Weights of a small GPT-style language model, trained from scratch on English Wikipedia: 13.7M parameters, 6121 steps.
Each number is 500 + 40 x the weight over its row's rms, rounded and kept within 0 to 999. Layers, rows and columns count from 0. Numbers have three digits each. The size before them is the row's rms in percent of the matrix's.

# q: layer 19 attention query, 192x192, rms 0.0724, rows 37-63, columns 96-191
# k: layer 19 attention key, 192x192, rms 0.0681, rows 37-63, columns 96-191
# v: layer 19 attention value, 192x192, rms 0.0533, rows 32-36, columns 96-191
# o: layer 19 attention output (transposed), 192x192, rms 0.0559, rows 32-36, columns 96-191
q37 113:529440461562471523578496487463546498525506566589507519546547557471505436432527431460488480466463498472511510484531525510516502464544503550519534530434553465551471514503444463483545567526516534510567452522572491499487494435563467528568513573447520512513457444580474462448497473507463538510
k37 109:493468500544532503550508486499514571509547526564431478505500509417498482443545486460536452516512473499517434448570479562498411505519485565536511505460528451586534475522534528474573509550479470522513451538565531499469554503489421471532526528465485455495530513559456437386500490571469516560
q38 108:474589544486486461459539463518472442482507447430479516567426464574537548520456536513550408519528525437513450506515492449520480505505525464523561509453511410569534462495556533459508522505543455478509524498492573488460524482493497551487544542516459531501486455506584376524458526452514498501
k38 112:495504570467459534459459496468489444595481468546495587554490515566539462522540459448502468544474505463487531513451522547457519483598544503479491529457486532496565504436483617457443606520544445435510482512486564455511501503546471559488523529503493521492489450539491451532421462462535482486
q39 111:496497449504506489538530501520530501488528477506514468475533498525481593512436466491514448531503499493423529498503622534591469508467524512511469442478453462455463549489525477500515473490574588479510436505501457568491472511454507462422407450511490527553539532461566447479529430479441486483
k39 110:503505523486444493572468597480527448520545463512574534548484520535420517543488473498502564477523535499443523443507548549553473496437512527490423475469447491511406565497461503398486521546565582525459478493569461488531506535446499494488491454496518477535575464486498461458506524417497447457
q40 117:490527503570595554534443431463539464548538578433496500547538491511499572470468493480582537533467519539457439564533521542460506542442485485442479509533446563453495492497487432548522483522487565471492465496480438465522486523436474503457486487533474455488518492422480476481494450578470509551
k40 109:551491477542526510538483514499480566519530458506375513602491509469491529424466535480563521537466521515483476478515536512536497520539550509425535496544463527494510446468530468475476417535401525533472556538529515458517522417445470377457461503503492419532518515517464514497485560575501532527
q41 107:537508498549504422483470509462495455485525551448486492538488552521558481578450472549539510529481527538488469518445495461457508524473421477484537436494508501516488546465494500542454551568495474531387437536502447527540453478541494478504491499531477488520526524461440546538473553521504500546
k41 106:512502524480520447471469475507492555455506559439364435545530574454553480517395479583521539518497522486492520491408501514495484518534497512502511506565517551487511525471549534576455448445472532508463477540459486507490511469462525457511483490488463458523509508511507526534524475536474532481
q42 106:502463562445545552529500578507457558503451495552492497590525441528481536529541483489462478483451458447507454524521483469519455546504465506553473515484487489462522447518462461516506434442423478494483439465516489540539485497509481555402501560550490519498533507458483428534445490497525458478
k42 104:452487522537451592521471502457454551524510563564545504516502490537460514507493459486447501491495502439484469570536482476526489549506437482543489488523456536488502506550475459412503491535546423569515503512526501530555510576511510554502470487542476466507498448473471476563460501474477464458
q43 112:422498525561536493518463568490520538499477469537497475525490504432481455580511486461451573491503441512526527477529529524509549527444481513517446491461497483436516496457526538515530534473457463451486483494420536403533494483466475460508473531564609542511537484526446504453514555562525461541
k43 110:456468490511528522463519535452490490454490489472605516511529517497535475506447493489449478457446435444539470535563491477521582444507497424473513459519504506501452501521478508583486580521528553554488529435525529407494515515450501517504436494531520565516536478535578515528522463539489505517
q44 115:503484439494465499430506532508452528460515465487494425507532530553485566514499622547529469476489488516477469478452546556545439484566570504571420550506423510489498551510446494507480551534542522537523459474512565521437529544517511445521523631518556505443490465539459516430496509459470436486
k44 114:518484504529485473479526454516504475491524512454603533503506530486458552487524496505520529431473396439478501552530593518526506518547553471501477520491453533493498514496473474478520576448533550484485497578550536510436458525529474507530484548519534507517581444508483517482501432425470477482
q45 113:511526423522489537452446488520457492495506455481466468509464492512480517505522466465422438528498489514524484477595478440550498409531538526458480563481516506533426547524556521490416471570471540509515535522528468578547470482545501521494514487494452512463495468512516509539546504482457441495
k45 108:482547463522461524432502480486460432537452543496643501499477473567531491509506449450581479472501472547462521504605454516547467474486512484491504498514467523473423521575502521516500528518496534433521486529525422506492475529619510569485474466544489544496509473504492483537512448562534512530
q46 113:527535441488502584448482461525452449551478460473504568474462524547389510482529508499521467486549509473515457508491477522579508572530556476541459495520533484508473577503456439430507504515471471531507541461495526510525510475476527458514482494462546392502522528525525477451579478535576549502
k46 111:636528445458506523447495458524570448498449503497515511586457418515468523521528434456555506455522504487448525539519446493569498549478502437544510490498474486538536518512432511358521496537482458507513429487483454531461442456471529473442506491451504476477529485451494488485495467511501536486
q47 110:444540600439446387505510562509565506467477522510541461515468480526512466445523500539496508493531441533489586430555518500527498473509544577462493491439468499483477443486459494501457487499499477512426530517541585484517538516492453485552471461425461497520484560503486529425474496448525520526
k47 112:512525514444506408458430502495564532475478519476540458495560550521469498484488456568419476569490446537452541483559513467481506476488515575482542525472507476464536454468521505516538450480561576481529443539517556505514486502485535433510475500417485589495443500552473497433481429445448559497
q48 106:583501473506547476461429406520463533514508483464513459587475503560502480447545530552499541494516524462497494458488542415531471486525508442543447460423512430469514580525527444466469495502512433477567460551527486548463459458523474456470479526547492467565501504475524477488446561495517466601
k48 112:561557465522498509464428411424526505501469495517518537539537499460468482473533490565536540520451444490420459464481490548547508570480535459525478506451479462433550549561551522543490494502541494526516489566538507517541472531507499483522476469537499431502519437485432450493447484532494446433
q49 115:449571498470551445472509518491439475565592514581528426490535498455487468561489503462491468608502502426484460443441513432485521509506430481492465558451568522484507481545470515513504517580542487506472481484443438516448551512540515464554442494504454489401481509471537507434543520491466490511
k49 119:575492602554492403465486581478494464498517495612564473543610513469464427559528465504472458535435531452494471468437487394487518443487467513461539515521524518539519518507461533528530547490467491574460482558494425480515534516560531482490515497530489513468513469475534491461441492487502493474
q50 105:508535515529533503523482517494497482514490480476508499464538518478521566540485523528482533506474500476491451538501494492436473526391502543491471519477535438460606430488451497538552520555534505508482510469473467467471516475507471536454533496493464434496486503603394507554445466522409546496
k50 108:566546523513558512484566465533450549421480401492424531546493558395479540510549532480428524512488514528554512443484477408527504482511484572514514464451536477508622482486455549458481474526417495531476525484536523566475515505468447471493491619523506486539474454566455533508437454527482535492
q51 106:545496472510510523487572439536511477576488477515520530463518546510472474502525474447528528530507535505520548497508529489556546498532486532395493465585471506511536458569501491494526472480506512524543521432505534495469539516453488549506418508426502434521484447563533486505547486499527458435
k51 106:529497490506532450519551516535490532573579509503472504474501545459464510530482487475486539561519501502558506474517433500522466542468473546480483554536508493466556448507507472499569489537525484538503442442498514556517480438467480455437549527450526420488514438523514473413537509457484523469
q52 105:579507456537459601463497473504522534462528547492501523505445523507461464496441521479524448529430544481519500525517512563432535472494499503526523502518524566492527509461444525487499587427506469448519445478492552379473585517507488556577537474524552569461511521465419473419552490504526489501
k52 109:473411492535452456489527551502525531485534486536394503501526570477455537522477560449508470483435506451567470537407487537476496434523505551512511529488481534504574446419495522503507469474430426508476470449464567456396506493468486460501507570448526508465460598517546454497515565538558556516
q53 105:457460455545580489479439516453508446541561510432525448490506582512525536587526477475514448441537527531481447545450573525445516517496569430407545447523596530501484554463534586499490553496548532505498438453476541550486459553559491532467460475517537550541444484562486517502463531438497501546
k53 106:422484508488558415533515584537458463522529457426428471545495496487511483523498458485476508462521497483487561555459548573477499512516520453497488439555513518537471506419505566544423472502526514528429524517499511533514528483525474482492532520524466532579532521542547507479521520515484513552
q54 117:554465460631543450458450441516476570502488479491518478514494453495512486551476556522501504471566471531518502481469395564552548416479498521543511501540451575499529568522495534516446520449514506505492522492519496492553564473449411488496449485596485566484426449484454502517542505492535505490
k54 120:466470466518480442478484441489508548530528472526460489568493503534527518468498562531493454465499464471579468523532469553523501391503469452521556540476442482484507487503529472548472499453559477517467471452504469509532474409454528548407479507524486543540441456503511443562508514481489511532
q55 115:486453505519485482537448496568520526465439515411501522517429513508456545456531475511509462487534585501516468472526555515553511541484459460546499501505525525554533501461485468557480454496566499592451514491502504595511493481506499507488469419485479521528501479531504514449496571478441533532
k55 117:480545521448447506470507462526521544440468500506459538519395563474540447442560499549515526488445523543458506472550505498513465536554413426515514459479552509545556484498474493547482483548471510613407475486580431599506470517505527484511474514469474539535444477504446551440556546498537547491
q56 123:513449541523472541543519608436485442442475505499511478459541519448473489474529425572479475467493518547506585587437464465481518509453548448503525568619483497507479512471513443476525468477568458477480476471453532450492517495583547504497391424604538525514501500502557485460441524541474474459
k56 119:391471521549474511551494521497524506414520489473422501473512510427448525505519493545459509499483465545457546512423475514484536515502500452486501531560525487482478520436511455525533431406491471553512474469459541480561522458535497478485411533503500538558479521474563490514497530557503470465
q57 112:505481499512554557521538456517435610513470501541506507453470536484472467510476545450483512537540501487600445502560500530531503438498552601517418466447564560500475479495542523475510453446465487555499501445492467433580429464547476477458448528539542461511452521502531539554493461531493457502
k57 112:538464450485521393574518501510520541529448484486433478463522423494465506545519498545512521484497518559479460544610493516542493467515455587514465517474491508511560516473535447531516464506484483498458493405481516435527507438534478417454482522596469507442445491511465446510455522549497470491
q58 115:514535474497492483495513443485432396569491570542493489486537500557448436467436516513484456416505455449439542544421546433504467521426496520497499511466509468563485551512437517480398521588474506530484497531562419459536478444510514571519572498486496523491521509501468449474515552478538506489
k58 117:535511434518483444466498514495490503507492527594442561449542544508471439533413452472497483458480431459404517524449496542468436537426518572549539499472487501454511544506464531452482466565440481523497479533502428448498550489486539581509553482451487512437571484504477539538487487557484474442
q59 112:495529519450463460536552491551538489502499521506503448447436501487472513542548524546504474460499519492509528535529533610512481498566532536439442459477455476523456494524508500477470543482517557534536570545540530443480485452499548509533530525540546438482478503536444465505418520477409374476
k59 113:466506498511485514479546477496463445553483527520675530419537528491479527561499555462582538428495462477505523530571537524472506484505529516520448528519497509465435454477453512511557558534539552478508529491513512450460442493536431423505545473481530508400529565525449513492488500499485449454
q60 110:417552544503469588505516494504459494512500521479524527450503485504478552435447472494501541483455550601429527550588476500468519490496538418456515508442492581460457547450464538542486513501518457453595513511509537467442574524514524408465476488522462469508467484543522512484464480468480503467
k60 114:380567547491510581489580529527451485504513504467500549494507491511435574456512453500569536538439527544508524532537438570536580503431559493487515516446504467493506469508532536546482406499530475488529472494445544470496532555509551423433447452605522486504481535462519471462525497519475579462
q61 118:477580610561525517532490532516448558474500528447483535563485495479460469452508494467570460485539438497473504494530485529489478529575554537581541486523459504495445505456548469498485487598513441516503466529493471499480548464514485487463437439525478475515484430493525516481458555467551529510
k61 114:453502503528482512481480458467499510526472604514613630533482532488587473501524465496585427544493480464458498517498550560538528524488585445488525461559538481471422538499525496574460524581574474528498447491484477443486514515483502512532487467499426495491497491447576475506477463476471474491
q62 129:530458482519474551479474499459476481507528487502515482447507582393583462555461518497486472459554489421486418544534566478571568469442441506483509437526512470516521493468481480471485430557456529483552510477486478484468482484474520503495527538475479545529536536569529476524484530496524518518
k62 110:533503512494474544496495487513500479519486477480718509463524481505606444540440553497510472485500469397500490496556515525528518522492475488542488471539506535452440579517487469522472541541486504515532505505464478469500495523520533589532531505503514504554588491471495472519489432495510455528
q63 122:433525434497431435547548519559441494472493479499520487550507509536470624510394565451541495482442495453475457485500449454442480491516473455495531544520517531513497516490478508501478516412506501544488456513522441524511480534463521474395508497489530420528504509516480412496452495432501586471
k63 114:430506513496429471509484490505485449503479534524591474549542428602450543436508484445522528493474542506486541518521499484468537493557481461478523445421510465539443529491457486472465527496576525517456440539496438536501519593501507491445574474541521400526474518463485495540477448465423546541
v32 101:573497460502617522429520482522504443443528457535516462471516494509508489537526540477523540441481505549521524520490449462525471537504400473591480491427532496467467493507533417530495475491490490453496499470507453443534502571502507462492501502567537473492535520443534421448486435457449472477
o32 096:418444498462422481534569554528505505562533509467486513525533560509480513508440493490515530526534500452535531458520500510476497435506521556527487538565456505505487502479512525494541526466492553556466524536505537530454594476500508518480477517414499592512497489582580484578448507536526508507
v33 105:435475533517440501567521492516451501505540513434475505443498521466527474465580468575505521374525486461426571518541546516506502457479500554508542545477581594458470467504527536415484471480529468476499452528427466503525472531521492563481556483477499509473463509457447508460458435507527437507
o33 103:504509551504578498443476488432518454486479498454467543488494479436527455568473560510497486559519532543536434514522474450553489544579512479481518421470477521491497532543461483504473491465454522469521542540525546486487493534488471473506501485468473498580496541542421559542546551521477536509
v34 101:533520507455535424452508534452463540505500455512486516495436532482565551408562470485522489520535499521524461563520464489527484479475469432460517565568575430562449471539501477441519515527476447506560455484522512482536623519505528496568448456489541493548474496429516502477539558527464495453
o34 099:498479504465483625494540508472529461519467530539411458527526504432404530517487538508573475450499517516447535514512529511453514524504512512496484428426472585505490526519487499486506515501549546521458523512460460525511410552498503464456536527505439492529517549522535503569434455449492533525
v35 091:521450550484543493500485615483501548543497566526452470425505566500498516501550550559577477474549409495487530399543385544480503474479392499433490570446468518528510460506466489485528546430527420535488547480511474553555469503458463528451528478496467368468524554554512487506559480522480535528
o35 090:544479530511482489510490430520533423487455497539610518558577449515473495488439476482478490518454524507514477558537577491453500500483534487511462465570531554494529511514487519523464529503499487519492507478493514457502503559505441515528434453531498475506489464521486546523435470446501469509
v36 108:493443529491602432474506499524576503463499554467507457534485500467461403536466598442518543543525454479498500487513523542635454476487533496526476528505518433564520462546493480527534568558467436463512451473457590492486470520488533522483499452501437507524514485495491489492518484526471428539
o36 107:509477517496427598474585477546474543535486416529496441470488509537590583507509490535507416481560562517576522512489498522426508495486484511517543529529497505465457419484502450484469424478523459488520466484527408453525457499529462491473459555496538468447456494504499510556502526492515555470